Each number is 500 + 50 x the weight over its row's rms, rounded and kept within 0 to 999. Layers, rows and columns count from 0. Numbers have three digits each. The size before them is the row's rms in percent of the matrix's.

# layer 6 MLP down (transposed), 1024x256, rms 0.0571, rows 485-534, columns 192-255
102:506442575526539606478524560524488439563511532475480494424478502530555442555513584464618445480515428475440439472480497462527479476543475569443446482517459527516501460494510597530501421516491501
099:411591496584559455413540506500546397460553491490525432522544499512529491582500443463491484574555496494558403552417488526490507431403539570416448545573598560438487559507419564396481496423552473
102:444530503470520495458521468498458436509484499510471548483455538456447548486470534473523531517537468532489523440587535503571503560559487453517459551514455481563484579409450412405618529373513433
102:454509482569431479492587521448513587505471517489493413499514486513486547520502577476489557474456511494444537510551417422573558493514517486545565546531486648532565434485506536442562445419580468
106:565463464571460500498621520515440497517563487451524509572432507553539467439562534478481545455536479507513556502455544476427498364508500538542465594514584482433479462566567481617462495403449511
096:427555355518520499514466449585559544512463446451396469439453420448610490522430502525544503613589475414404477476488426516573426527529549531587544520545471458503564502565465572527493475470458529
108:587462547504521611581483486481488505378457471525475474461546497412458542467443416415514555517457407354520508460490438413396546572472452542444582413532493535503441524502537565515468544514540482
099:423492443568594551510563428631480506498433548478555440574502485486575548537588466574500570435531446478506498591526415449474422532521419417495514528496469636496427393518527532530552524576511458
106:526545512485597437490635581560497587473477473583579550569594534506399479510457453487499544583509503468530499508518497479465492531582484463501466441552577607450491455457435433457504482503531543
088:577542491549448450435580476493496549491514574524499570538529484446506506566460581539545441589535447550560524474475500489486543489533463533366436496427495567436516496554537492568485574490427439
100:500413473438440579450461526456494475568449590433475447516462556384448518496470460515526575470575526372531584587486490502565522408539476435569530372485424479564505425473560477584441603475505415
109:427507503556521545467460496445593493495433451481440534475401500559520536515498444574441527474525488488510480505462450511559442452522472560450509458534465436492456561484524470452570470481532617
090:473566542510441433488646553531470575494474532544507536476506538517553467553481543551506522459573550480418490444478467599511466558520479484489466538415415524500593436489602513477586421596502457
097:482459537510464544455528480552511442539458573500386598580463504522526511539554548509560607509425537480531466498562469485402514549438505559614473502540613414548578503559498590568520492536579501
104:546506502502459484510407524558471585418563423415449540510479519559419543440552570430475500504432529562552537476445640386522575473492508557474579521505545484507478503487513463598427530461546492
097:550509483516570494548524482551512467476529574587541377495489516458524508459510471568421443515547562457495410590432418445472377534484502492435513502533450469586495429551516577468494510478415533
110:538430521510531486517526501475455575482453521515563534559482520397448491443516478449483496475511416424412514510531588447427406612611509534498553564497499466457413424424538470509483621543596485
097:553484516471561489483506512444600506489480493560440466579445412460473383460507394480538491471421485566484479527461538442494575508495518558462454487438522522531469510551470472468482542479537450
092:397430469423519501488566461466568394551443526568554513543552579545486481507530477524480508454423585488402530444466518509463429509515466534466536496433503504533479521471452494484548476414509467
103:520596491482554557446459449519455529470578510465415517491466461464472532516523284520578473469487465519501538484522458587474486483502451446504508616587461452431535447438488455505521442474503529
106:491494525477527484431442497573522471548571535532507528516518506558429564405494582475434529588477521474557462486497505474449486512440479498546558434666504538474448466515492509540509521526515541
089:527531534390486464490449416504514472506526496524440435567551452448543501403483494441579552565522619584535533519482489483458526421456417445489528468645597456492449444519404472587498430586571506
093:498508500370555486503480489537498514431516468486527385490426496542469474423526485500531540426514473432556504514489401442506520590512521562526489506548594533453523434546510554506518548564403466
096:459453560478544495437404372522533529566529502483474589441497600497423495583464539470425437463459466597465478632451479543577513445504574460479547493498466526513382483550569477416484419533470527
094:520442479474538422479549465567526418561498525481457486543596535520384503512548427503462464551468530436454595556455471467459470484436469558429541524445590584473422538518517498521508410535380551
083:566534504468458558473516420494389466508600477536407572527519533486518580472597460547555458503479523522490516501539485486420461427491532520514490480453530559542526478436516562500472516432401483
088:492368421547507463567542417516467488430421371552493591466594429589469491481481544491480588486561521493538489394514546564613554571436454468497402485463488462460520579489458563492455505511539517
086:489481461503551655529525551489567425476511483527528485540438402439477461385563440436553465482515515492472554511535482484542376435387574577413622563493543495507489505463487485505546423456508509
099:458517466413507521426569494456530463391517559473493546478520538482482535489515547568518510505488453509556535433496389520475572537522484481470512456548511562415479429427518459466514427482501494
107:431537488487511551585519500435540475436501518435471480419511517507526539532493427514538479622538495438503521462452459457519554474415586436452554490438471516616440508502498559557457516533461495
097:491464426430564524551478548432606428508521579433462433480563508499550497507556556576530517475490492547500505402579583473463455452607451525529555419482533451550601566545423471523476533468555385
076:361485515415508498506538483508611509442459528626470497506439457487550613503508578436482539479467444514501487581483565436535569553483539547551484545422507511518483499459567555514457470477568512
119:476480477514475455447490537481513465460457509562491484516474461574550552478469437555511531453473352427435537462526475413554504607461506434524502478568476488492505418532401502489516478523547397
083:471533624655525454556490473591552494480427550487507415565495486426475462529471499512543429420573488473538470482509538497564530513486612553490489533431479495495573513530539542575458548545512477
092:539478533464520528531559445460457480487557650528520462532567497548462501598485465527475515586482497488554517518469518527533530593538486656436390468468551571489403457458469462440522436516552550
099:473526508541489536535461595526643521524563560488425440553503562507527490465424465423497474586440556503513496429436611484463531565542531479581564490540477529460476505435474509495576485374442568
102:523577528526459462469460397535437469423433438544563563549572478501403511536513476504469458509496431471487497529467468441515572439545465496476550478456585483497552494442549403538453476547488546
100:571387424478489499440529348458551540534540533540553383527456476499552437489464384597559425501536451549458397504436418399548532437535566497429380450467600501487465415578526544542454550507562539
096:528420451460440477464500426485503451523494472485470402560474529402453554597529468535439556424467489509460497405405576510529470474502478585410513553560478523546472544530548518539430550401537503
102:434477559554358516462518486510557516554440493518529545477490526525428470528497468501530518526488418439457405486471483552562455529527615563577466501503469551524525461539550451573474524520479465
101:518451539532445599490450571522566569491455443469467462443628478446542492484538543596486604550546477552523426522558539546485445532565521610419449495505438414488509509526515602508453569467425506
098:426607447407424505471455422416528433554579486457557487498599440524436497503414529459544401544415487489496549474537474441467446534543468405470485546506449619503473505461517586518532544518461587
104:480523546511525443427485463446536486543549528543514531564475480520491486442486498480413537450578524558471529512422541480536449525523508514502516551451522422549463566544555453603438565471518572
094:593630494582502559534544551550452500533481486522563485516323429500521469457492496524492559455548560511593435495520547550532500467534487544442490541479496571546605491500577518488489475440448444
092:391555394555438477547511468477425442420440546487470516532501498427516557437457515500422565454460459506557502493449496566496555445522485474483541525526463557447463541466437502508487487539478476
089:490555451468528432534405528390493469503399508413507561472495472496487424489546495541448533378433460595504558427555531521514466567445534509551520494522508476572512504470461549626456513494537495
088:416458527471531461505482583547543531466470493433602607493461541433400465530462523431549496497561540438541522497489547610448456563527482436498593461394523511405506536543510497466537475466558529
110:452434520539453387473613524472456423559495496428522486521483431475434519485583454541404546399449541505512509552499388487530485531493517634484546462503493457518496482393488478522521552529431511
104:580524486560592488516529517468476586502507445554463528536561517546493499466544411483441408506518484478544493531518551505387596511456485465526519496465544583506509542547455469522437528538466437
098:583583502460455420426509441466530463439361480518391460515457551503522521512396440515527475509485567524484534523541557479420529403440484612461450588549520452552488456378472533531569453468522539
# layer 6 MLP up, 1024x256, rms 0.0571, rows 486-535, columns 192-255
099:503554592484450475517500490413583561515443566490484458499468417517366411469490504542523460390457520491456601429513565536520354556520485422542562546472456463571589582523491532486438490446508421
099:415533477426462500524577430457502406549510597476531471513509390468421595513401482516593439488482500512533478426469439527406510462532513457506516443452462587531479429584443529506505504588427512
104:474510449508429557482459592433570498421516468480468519485566562461507468568514541520572451567520522580514497513569550563517522580540453522462483438512495440607438479528480493509555390547514576
099:425513521430529509489482502528523473516496517495456501418560502508519482536453498470493565508473537568467427466485561488500463516590472480607517501493529495533501544420553583479595412374522473
096:557494613462489533459518537521434542470576497559569568382537540523494490549411487529475564498530489471574480517502525544536515419497460521437518542455445510537450450509459487455568446478476473
108:478553520482394568454496408436480532383452497450526537492551483535514550428525527504460471475474494406387514472432473492487508533514460506400434466608647512431484414516476521453433448558464597
102:598427586452466422387501525481526539518462481530494623422558477520482493521402527567488437547449587396397531483504552515510466446492521572636537540476554415496557516498612465375425545423618498
107:604541448461555503499511460503553546555525508443430550439633544582471475510527440451460418484460487503469375508563408567477570533443510436490506505514529440447420447553516578402380508522497504
092:477484529465515552486506476458478443498458481508488489503492451541516442411481539474529586486441507517441533509475546532509428533509468448613568512536511438593484572480520460454493501428485483
101:577562558585542422473508479541514512475563539468546518441495539605520447449549519495420458582425568571434446480526438548542502522471574556420499495439488478501416539489432461575487516495499490
104:460505500487541492509538587612458461554404545497427480477403513487512501404509392502526424541567457502563566487472509528542450422557507450556431464457568582470434539436520489498509603577511481
093:518518506549592550543356526448559413530479601416498506524414435497500551521460528492546436621476535469527478441554523507476535421452455475463479447469591537543417464455511476517447534462490532
106:531527466493509424556577425546460575505529414487571431545566576474451464435593514544406440481582449470454575492461499590490522387551488456364556491371467585414469520376526481517431478514444432
103:532541471500551486545485461415457485480510489659608515402548476479554455537431593455509556509446569476407491534569483542480489501515472490545504422438448511510548499557459485500518489511528460
099:421568497450499583407497510469404531553537400424523476447535579483602496451600504585585451492540479617507512502494472521472512462465469436498569545493482484431505547481525469490537453414585458
105:531507492482502510581517446557500566513501497485549567486509384493520528530474479389518526519534463445537511433471488479550600572458550428563415516475532549509504470466470414437455424497359491
091:476432494582526605465465486472481520449480477491412487522504459542481502463501589493573509534504473489486466541520517499505455513507494438481514547512488433464408521468488476462481480442562435
093:580485543537498466618543563536509547460480419542491539413474511484474562552433533434505570566524507466588458492573576469532469460526528478516462473479556580428505550483557544465520576513452481
097:486502446479476617523519482494501504519534523586591407453481525507429491426499513487526553538497598553564570526452495435405486489511524525499492468572486481533543471598517531605551431461481507
099:483486522581468487507467484514465467487413518569423499506604566531521402532532551488487491522553562531487561539535493528559430518480448527510574489436426557449543600477533508578514398437507510
090:514472525647517485535428530437494488543423444561481535437418529538528563449553462632492500462481480395498391491492482420567471612446474469543580523460468511398577560508550439530466476419386497
094:499552487502470518499524552481457514526350533490547461478512496533503517481475518549528433510529544601418477506398527443518482507579495519519494499484481495604432540494508450524450482462564548
098:449520445447581464590465571485487546470427507589511486498513482489593624527533527441475465553482573440595486420501492439482514538537511549508467423533519453512545472558454425558501523528405551
100:485513492509463495548444511418505521432534561496565490447405411527536541467467494447518513508474446525524441509575561531559467501524508435583540460474490446542547472506508529423465535483612578
092:465509504498522438520452552530606450425445563495601479474517516542474386449404589512521573418472454469477495506417476520478562470501411438441524487544442508469438522563531419494482510510520448
094:593425546485544524515521499499610463443604434480473552441502556523537537483543418408439552462444469443486498509541544514468504434577615429475430545573474466515503500486518513622465549478491479
088:466441488577460498482569519486518537472546471422557471522516596563548524549405542521485475563526452512447459465482506559434618467533581479536345482494501576543503555542476542571470549519451464
109:586530609583510493492541545499523523615437456505455499518436451549502528442452536466537474542539516489493479580515548520415451458484455588496574486417421444548529599531513486567484571482419513
098:531495544545582567435452557492553535506555520492426562517507544491472420510462475385489510421508464462432504398529467522417473584462513445456505466556602517606416519462450408469499502616475491
105:463537523582480453471494482622453460506455366519521597575376464546425458418487433480478511578614558443467517518521497474426482457457577516488374445474486595502441459446616590483510501579506612
097:587524486570515568529445501537430434550655458396528540442623488571431467532526461549486474494519535508478500471542482424488514516525429471471504357513491399509581486571455442487530464515413474
108:571481471517588580504466530483484530577382545565494571473579588486499461390392405506513565487525403464552501458440536488529587600477593496503529565493577538501438514405522492480542544437494510
099:551448454451532500481471558406410538577537433480508546512429428520481453516505449472441542511511482514533588496552494450405421485508438535543544492561503544594472565433456505530460501426492416
088:490470509478554562513483605490560504552553482453517552469538509506455557430478554488589477390542544555428491492508481548538523501508478505552566549556529451457557546522531412457485534457475525
106:443484430472542484565626454474434480473469593489502496433525435531415524545556515546518521449453462430489493484479429530536441488466559457432478597501464537491492545505530479498413532578469390
106:471416441486460487433474613552512508491596483503476515483416474387526401509490517515547430505497511464498493441489508514498478520444573528376532614496512421540439426554374443514569477536542524
103:535499459497533439528480565558382501502503410566509491448541481467526468553455526552494591517498469441529435544512490428498451392416461480667498547538411512566498505438404531482506481505457433
099:430514624442535521500452499442441592469532436459542542505495495531585600441497563557566489539550595569564417527459445526462477578481509492507457427517516493478498519498489498463546537477532476
104:506481545534510519469543503470469529411444618526498436511533532564503472437420549543541460420450493528425548539608565558454549397427526423489494487512543601400527482498380529471559441529556531
089:483511483479569536581548483544440513541552427503476546536501513478538401553535542495591463512552498584494463521441568528472462512508429512534553488428621477494488506499487588585533509418404440
096:558475505446502520569549502525486451423453568557515567425436594466537455492445513450548449553479561469436428461420506486537541410490442476565488462451445444614471534548594444351537498448522471
099:534473561465464527584525488535456379504455513475501591493504489537572563517517484435425513492439564527476523436489531606500538376467520440463434578509483518509497485492535479479474448477459401
101:458416556524513464470452484488544552554447499534468498512539527557524639522493512568533387477427545436431461539527516439572533530484432441513467502468477428439486527466523502496462572558482624
102:574529512541569397570465503604521477509500544421494455472546497487437521491604414440409454464533460499402551549622615551500501574436472581507527461439415508456537483531505547515553496452483525
096:405463509615557535529446477540453528495478512533482493468417529509424483566506545484552515536560594521568376540387517477487517485520447465450490547459473440417538573483448503404503504542409473
099:599481541480514520543525474419503449451490516456454393566536420456612574457549501490520474516487505519464488561503531453531461512453497545489450485507433520532481484419494600517403530546412535
107:462445369526444539434442452475511409499533551545486486410508506496486498482608524485572470501488542583548546497551534580457454535515421501459541517465479510479516489537507573461545520496509485
108:484491480555536485467552517505516535488511462496448484459492509501467469501445471548462484485544536515484423419465478457439557458530463531457467466573479495484510534440521511470551402454497500
103:492468540485555623495507462525454552554532401494625451541462595505455457512512548441566522496479465459523480574460581420590539587491572490528560457431539497435410528561439475565429548472476419
095:554499502511518491487468500570591540391595493531530515501507526536531609519588500514517515412479481443429553470524519401500571512513537497545563491539499420465464591471552521473561489549454513